Weights of a small transformer language model: 5.68M parameters.
Each number is 128 + 32 x the weight over its row's rms, rounded and kept within 0 to 255. Layers, rows and columns count from 0. Numbers have three digits each. The size before them is the row's rms in percent of the matrix's.

# o: layer 6 attention output (transposed), 192x192, rms 0.0649, rows 14-30,46-62,78-94,110-126,142-158,173-190, columns 144-191
# v: layer 6 attention value, 32x192, rms 0.0616, rows 14-30, columns 144-191
o173 080:150117142097053131106133086161078106109111120116071116106130118164133133133069132116134143170111142138100128133214160165107155128163124091108170
v14 097:207076229157125131123114111143096149095131105170165141116111148142106113148139119088131126128085098039155075090122139114163110139129119153133124
o14 098:079108105125095122164142164127173177135164159097123150130135104137146176107131138065117116104154183076121078160104154126127128146132120070183101
o46 099:129071121171050142120151133129145127146133127059166144049113214074116136128151074110084176143116127069179085126107129085126139130081112117118092
o78 084:138126110159070090105177118165178103159082138111143076109133185064070127082120129134064158184136142119184121114094138124089098103086096165088121
o110 096:086068110120090105165103107112169170115170052101136088130093113086159160125128142140093133076139151133074104183109128122113125126140121136113078
o142 084:124090140109086118179160105169166096111142097141098079106157154132168172156155042075113066093193122116108111145081109190118154108117080104149104
o174 100:084125132129056111149133106090159097125091149146192094126131155058053092083108105107073119127115154081162135134114154107159148099145183161108058
v15 103:163102150141118146087118095156134213150143199171162130120119140162144161107101098111103096138107104139108114144116083144151105075077141127091109
o15 116:124135161065082105138124104067152111127113113195110165084121149107108097171135127148133106160122116109131135121187130102128203134118160193174113
o47 086:142089158133125174189136194077086108093145113099112120169092068156144106122183133120127138125191135079150124109106134083160181169129145150145113
o79 085:152102154165124163151133111075074109081151108079163087157147103178133063095106089118068172196108138131144094134168146144171148164115115080113146
o111 094:125139144113107121157177104159132156111088153156167129123090144111171113112140081150109083147109150137141114134121153070157126132096086177128121
o143 081:103182116117138110113138099067100147112111079170136157109084116091157127155141122137110103089119134144116130122158119103127121158134116128153190
o175 104:129090180104056135125095121043112134113100113099127105119105090176117078074112108122075163176105166123145123124197150107192149094100149108149090
v16 102:144140096142104117128141111155122163082128169103218130172147114179171117087100118082110110132186113136111129114144156165154156164187156175197127
o16 092:156146163102103122106114170101094094109196064091122132133115120122123159163136105120176158148125134100125101156219137179139174112164169184163140
o48 105:112068096066109119111154137097135130088102124139196126135120116123125150150160154161109088157152115147157150079144185169109180096177112159118096
o80 110:117164084068109153136130152084118113181107153124150171183130070113085147158155145191080124118118137172152161109096160121144068120148145151142079
o112 107:195100141079119113116141111119130080045161084138157155096157095153102139092117136199115108151112062126140138162143157141150176158141196142159113
o144 098:158210183119105122113112136109093106124157158163164126076077152142133130173155164137180187137115088132119098101130168153136118109084118165110092
o176 103:107105091110103092143128129085085108142086136097177149134130111140120147097113147120076125102100120149123150089153152136191105082092112131176089
v17 109:145139110149116110103112193114100106064071165147128140049163100148144124124071119085115181119114108130132105148091102080127125128144071104167047
o17 089:168108097102138169084114118132132106152127145106220157104128200093097109158169058137099189145109153133129192030135128063073170105108122178100153
o49 110:132154112138169097161142132118150147151154111108161166064107096150173042115104129111141164171086124155165115158147157163149117125123149141069144
o81 121:112090149147142135178108134083127182127130146143173130103093139179172095123127142151159118100077091114136092136147194123160116132185139081142166
o113 108:180106116169169125105201126131101132129115146179119125092155098155085090131115144132139142180116100126142198165106150151144093186153141149163098
o145 095:137039099142179067085153163122119168120142118141153149134148171086121082170102128180124153161114122175112169140137116140139130164108097158079148
o177 109:071088117135131144124137174055146120130111150159146120072132082123146102105066155137116184124106140143138112093131129163150126122132149145180163
v18 099:142125131132134101148118108101099163177145147144142236119161149191128090106107113076141149115184162124128160168126130104175061145144129085137082
o18 095:134174138174149105120132083061115163134142168149172132155052125177111105137153090122119135129112189168127107113091078036128125115104109159079112
o50 117:178178144155173085140149149083126131131138119189125116113123122175125123099107077114146128095105173126092130123092086080111101095090110139106147
o82 107:116100067090169156072105145091113067134176077202145115109128088125115133175152119136126050092147139133084128150109124123147212109138133137132131
o114 109:123161144119104076131089139080095174115104149143171081086059188136126152113107100127119176107190130130152158184130124072134102083106086177092086
o146 091:126096161113144100172167146046145041136106093190129108085101188095138132101101160067131141146058133074131128177122156120175151131140150137174158
o178 094:150170140158185111122094108082130078167185162217124162113126143174154158154113114089129117091111120165049120155090138114100151104157156071093113
v19 099:196153169071108133083127109151125142137049144210083161118132110110114169123143105104126156134165187142070094133166172122152154152128132118140130
o19 094:100060113099045155151122093107138118116179127126092145116139179141142181122095104102120127125106100050130112144157165145110142176159152137177126
o51 120:126123128144093114146095126161151115168065175110143166111125168105101092117138151102091181149124128107080112087152160148134112123096129124138066
o83 096:146164142118154128125169158138167144210101130142058107124142094092107091130190164182088122143126144135109157160155099118147090067114130109089085
o115 107:138109116120089155164130129125186115160129120132125065135148123081144090145118109148154106058128134128126106116148112180118186106116161045085098
o147 093:138154149068114185156110063082117113125132146175136080114157157156140178163078140129165066100109114100086099154084134171101132139120104082160136
o179 092:138138139162150113122087118125135113182081181151116115142090120129104083146148163109081167089138190129084065127142169150148118129121178142135087
v20 096:098130181115172151168145151024156182094114135065148086109169122198195119158121083123180153156106176181190127127170120198114147156130120113121152
o20 092:103131121100114142140123099090086105123154139159185151107145216144147098156079139162144153126109171080105086187123127118159153144121116154104091
o52 103:139178133154091166068057128115150115125163108175071180148141148112090163177089158161153151115102188149081139064144148132052119138120137071160134
o84 095:149110098214155133069114116155164097103103122127090124129126071122138119178109173126114120172114114147077148113103102176082159140085176066129118
o116 087:105133129100132078102175153090129059159127102171152139069149154140090097115133133190099121124134102069118117097078129132145107129090117140118081
o148 089:117135128166164084112153139133153137142100117107101173150115117153091111111131115192139100155099127101106142123118092110148084147151129147130118
o180 113:177119135185123168102151129112112136053139103130103130101096114154155123140143119144091181188117126137123144092115067166093168137110203111119153
v21 098:117128179158112061209139064101134175115131125120123132146142158093131154116123137138082120124079190196138096159133098158126127106116141159113157
o21 099:110157123110063071134106139142117127167119126159094122104160162135134180102087101143091132120177112078149173148160130136133136131122154125130098
o53 098:098151130159164100175177128104105153092176146174108125121131149100112094113152144119122101099160180154084100108138061070144129131134173140076205
o85 100:135173145176197115140109096150109091125187117142129084091094134166120091140141070084226134142132147135127074072121126103081166143128163125130177
o117 097:189095157102117072144172121143115172171093085094046125072103096122122175125142131142117160143183142137133203155144094142158156120163179108136173
o149 094:122142111049147133072177182095172147111150112118120129185091119139127143103145137135095153126149119144130137126136111133084178154149131078052105
o181 108:094129122111174085126142079146120054133144121130155097157098115166180097135174088111174081084130153140130065138146095080192161080105096146132110
v22 098:072146112124155120111172127084111109151125124102196123087180136038076121146127135115125165091138144107166104151127104132130093147128104142101137
o22 097:123153123134157120133127090079153118085142152149121154105111170188153081097087135160131151108131156122131116084143146108117178063096070094120148
o54 109:107148138101163124112191098115154151118129126100097166076139123137167099124107109186111135113123111120110065113156057110120124071143125102054156
o86 112:081142105154152075103153100179094105082118148099113116098149121133127129081107150093143147160134124126107070100184099159123119085068083116156172
o118 095:088105143122115086156118097161164199099111152114120179144081191126176144127108122175111048137068173099104137146165091088105141112144168126153125
o150 093:104087040099133093139127145116140152089141112169153144109142135106172125157127140156134138112095121157112091166133126072141188122141134180112137
o182 090:157119130073151091115136102163134126118153132133106068138150109150148086120150163154189060119158116116169085171158097102101141108137085124130135
v23 105:181152159156116126149120180101151160146081139112135088111145168061184112093154146109168086090114142184144135110110099176093097095154190155127152
o23 090:147082145127209123129084110130122091123105114171131123148150111129085089086126130099108131121141121138078177088141133148074115142141096120146139
o55 130:096127093098198111155117100150103086068102106124142064116124101116118156065100156165169090100126178112096128129185142158105099128147112164135161
o87 098:145084125174120131089121078070095110118136123112166090117127086140139083128079071153148133125093173104122087114167107126127183116156164109194161
o119 107:175113169110145142143119147174159118119056153205142104142130134165037128099092126067106136161110163186139125075111130126111157083157110088156159
o151 095:140050107121161088154121118167127110136083104144151068129158129088134103120101127127084088135100125162136159151154167103115116156137149116144150
o183 109:108116109135088119094154135072129118075116120175194063112101115140131115058145132126121082136096175140206095152156143144155151112210168151156161
v24 095:143191091090150092113147083153117132173093132153149154113151120120156178145127117209121108101176178154150092166125217079107161156137128138158110
o24 087:093149120136121126141090109089141149131139117107130136116122160132154050127109166165158151111139183114137159122095144067145140097117073157119135
o56 103:118127148169179137095154119139118134213115134156141211137133127149155106177149127141140140154109115130088141109087102138154100114170075087065116
o88 102:095140145124137087089162109197111173154144110081145149151129149165147141165175107113177135093124075140116091164151140113198067140109120133149128
o120 108:116077148131171096134145182151133144068102146126162108133197137144149064114092107139141133168143188137096133209110149139084101102124146069151088
o152 096:141106105139156116136107121097121148101089153171137099152151103160095068147122114102123186094093101173078104087093149111121112117142125113138108
o184 093:124132092125143140134130113179132153156150156099121169137133168128138125155140155131129176061152088122096130144111146091156092162087054156189086
v25 102:134085064165195114144104137150086054139128122160107119080148032146101125102134096117093117155144090138144186165155102163104146196101133105146080
o25 111:131084158127126089166075144153133135153067115109127122077153141101116143104142158114109151127143112120110152095134164130129118086122098157190107
o57 101:176136176104144123111073074176141138147137133139138082158146165128152149143123130101160168087134091110074157110104190164112091127126077104132153
o89 099:136121151154093131110176087130141096114128152158085078158151143151169102145086120065131166122091073140117139175150150162154110150079107146146111
o121 097:168085122171147120086128120179094148113092164103118154104209157097115085105111189169153115129106101111146142119117198149177126114157169157120094
o153 090:173105149135138124136084133122108103166133155151166113131151162138161123112100124121147122092123115131136131096110179155167137098143088181147081
o185 101:172170124126181162126102142155134148182142108128088168119141132140165146150080137121130150131159036137097153117078133145090101154118058090140166
v26 099:136135131144149132126126072136165160095109133139169113147179117167116149123155094167125082144192147073142143097130100092138104099101129129162176
o26 091:100121099114134118113139134138158094167152178107079160120121167176205124117112156083176081134120177120156129139141147103133120148104131053166081
o58 093:114098093101110149110085098161062138153102063074146158070137222094100154134088129153142144136113091114167158117134161064083110118083080124162122
o90 115:086104102135112118110158093181102117127091144068129138117131154101130095140087107128134162125071111125117142117124115136094112097038057154180144
o122 093:163060105120107144112123092132139110180121080106135087148174151126200154125144108138116092149085126150082174179040146088123109092147104095099114
o154 096:186115096097149132183082116146142052090147122163110074145119105141164203133126047082130067130159128158117134116078119187107123147151178101174159
o186 111:095111114069101196165153133140090148083089069089154180111109184110128110142088138156082125101102097125134177099121123094181138114082089140188104
v27 099:054164065053108152161130125082143137154108126098110122097168087146092126152108130109115152104147144124081131150132127133082163053125099163183127
o27 103:111194101126154107144161133093084149109099133115137132176070143136106119101166125091135151141121171205114124161105101111103087089157136137092191
o59 089:166174140152186103121197209143132116128103154139110145151111089164101050166101152153077143152174144178085114093096051103119124155103142055133148
o91 085:209091101179126105102101142159168167125114141088159132148118094147187139134176152173087117104145135078104165089082162113109131161158112095155106
o123 111:165118133149118117084130171113097143069175143118106133171091128130082132080121188143169127096104065038191152140157165179119096185149128135174125
o155 088:124033149158089118108127132100135230124159138124126212086122120094111130142100151202152136173109121110112140168158201175130160139143134165134087
o187 089:095154163159116173123187088178075168115116135102149107142170167156115114152129132096087123087130168128103141118150135075209138145063136117183116
v28 098:054130109133116095118090153134119132122158095112138167132157122125065156094109088102101146134126125113136166138134154140085105145167205031113154
o28 086:126112147087106180101167110099129115122179103147101107144128195083073212131131141099136103145129082128097114193128105139102129159148116081066179
o60 133:173122135083143156152112076162101140130097101087179179092117142116135179082127135155128100169102107099105162129137138130097106117159086106084140
o92 105:152160106146133119138119079136128103152140093044141174125123096110179105143111110136166149084157107128122161095123097107115100117122048126144083
o124 090:136132139088129114182079108124187135135118096157150172088158134118092128138135153175095178121113101078061129163150086118099167113093066104057151
o156 094:132093188098141082129124131153158148082087156186122086098101161127148142102126093135075123141100147105100152123091177157108132135134108088085115
o188 100:136128123105132123162091073180163137153144100095134211108143148121167167123125094120168132117121040116125157112103129135125100165127086083109139
v29 095:145095145166127184101148188092109154091098141120118155073100099130111145065115118139120091138097162116092080103138118081174124070167107135110102
o29 082:132112148146063165099127104104051122149195149106168108094147150148145103156143107170195094136138185079151117115105190109103109131178138121141123
o61 109:099134110119027142059099159111135131134116139109166101076165169166165104161129112124109177158083161118171117142155132126092162089121132072131133
o93 108:189185067181094088090107090091154105101156089110152116123147101170164106140128152147055219173103163125155141105091125150118182095100107101192135
o125 107:074178108146117126168142108104183188157146109114192104139141096117131111146162077150149118142126174077137085089150121105080147092084072105139108
o157 090:102159177066080148148101108126088140121137205110170089133127121149089114154203130150169092157121178083062139092155152129075138148141108151094129
o189 101:089172122171033120078075128099087080094118143158189108101125163121112158063143092102092164100075187104110146132161127155175120138133149128130148
v30 101:189084179142178132136114147116132077104122144057098154100113161135120138183126095157111150114187076143164131159159110074142165165159161092103133
o30 110:127138091110100109100114117078129117142119119147109143105101163128118060149084131166182128126124114141148136109148144091142195109107145176155064
o62 089:104123122101085083097139090151097153115133088073137137143155091156126105203158102158086145150183131150134138125185153113115170093140112126132134
o94 100:120113133103107142100124118133053100090138165100180135121149077124100138117135125092087126153146151148046090140160154196132130189101142083107160
o126 090:130092070159103159117074135151132121113080118120161160082098148134128179142064100200073124156111128146104113118110097069123188107140086166117105
o158 096:136150135098121056158142092157087162152149107149121141111080166118119146137116127150103129096107120138151118108165125080115148103138178160157156
o190 101:159099155113113107192158180162100149117117111068142125067111143153126168154116122109122163155183081148129174154139126119112142152174140110106151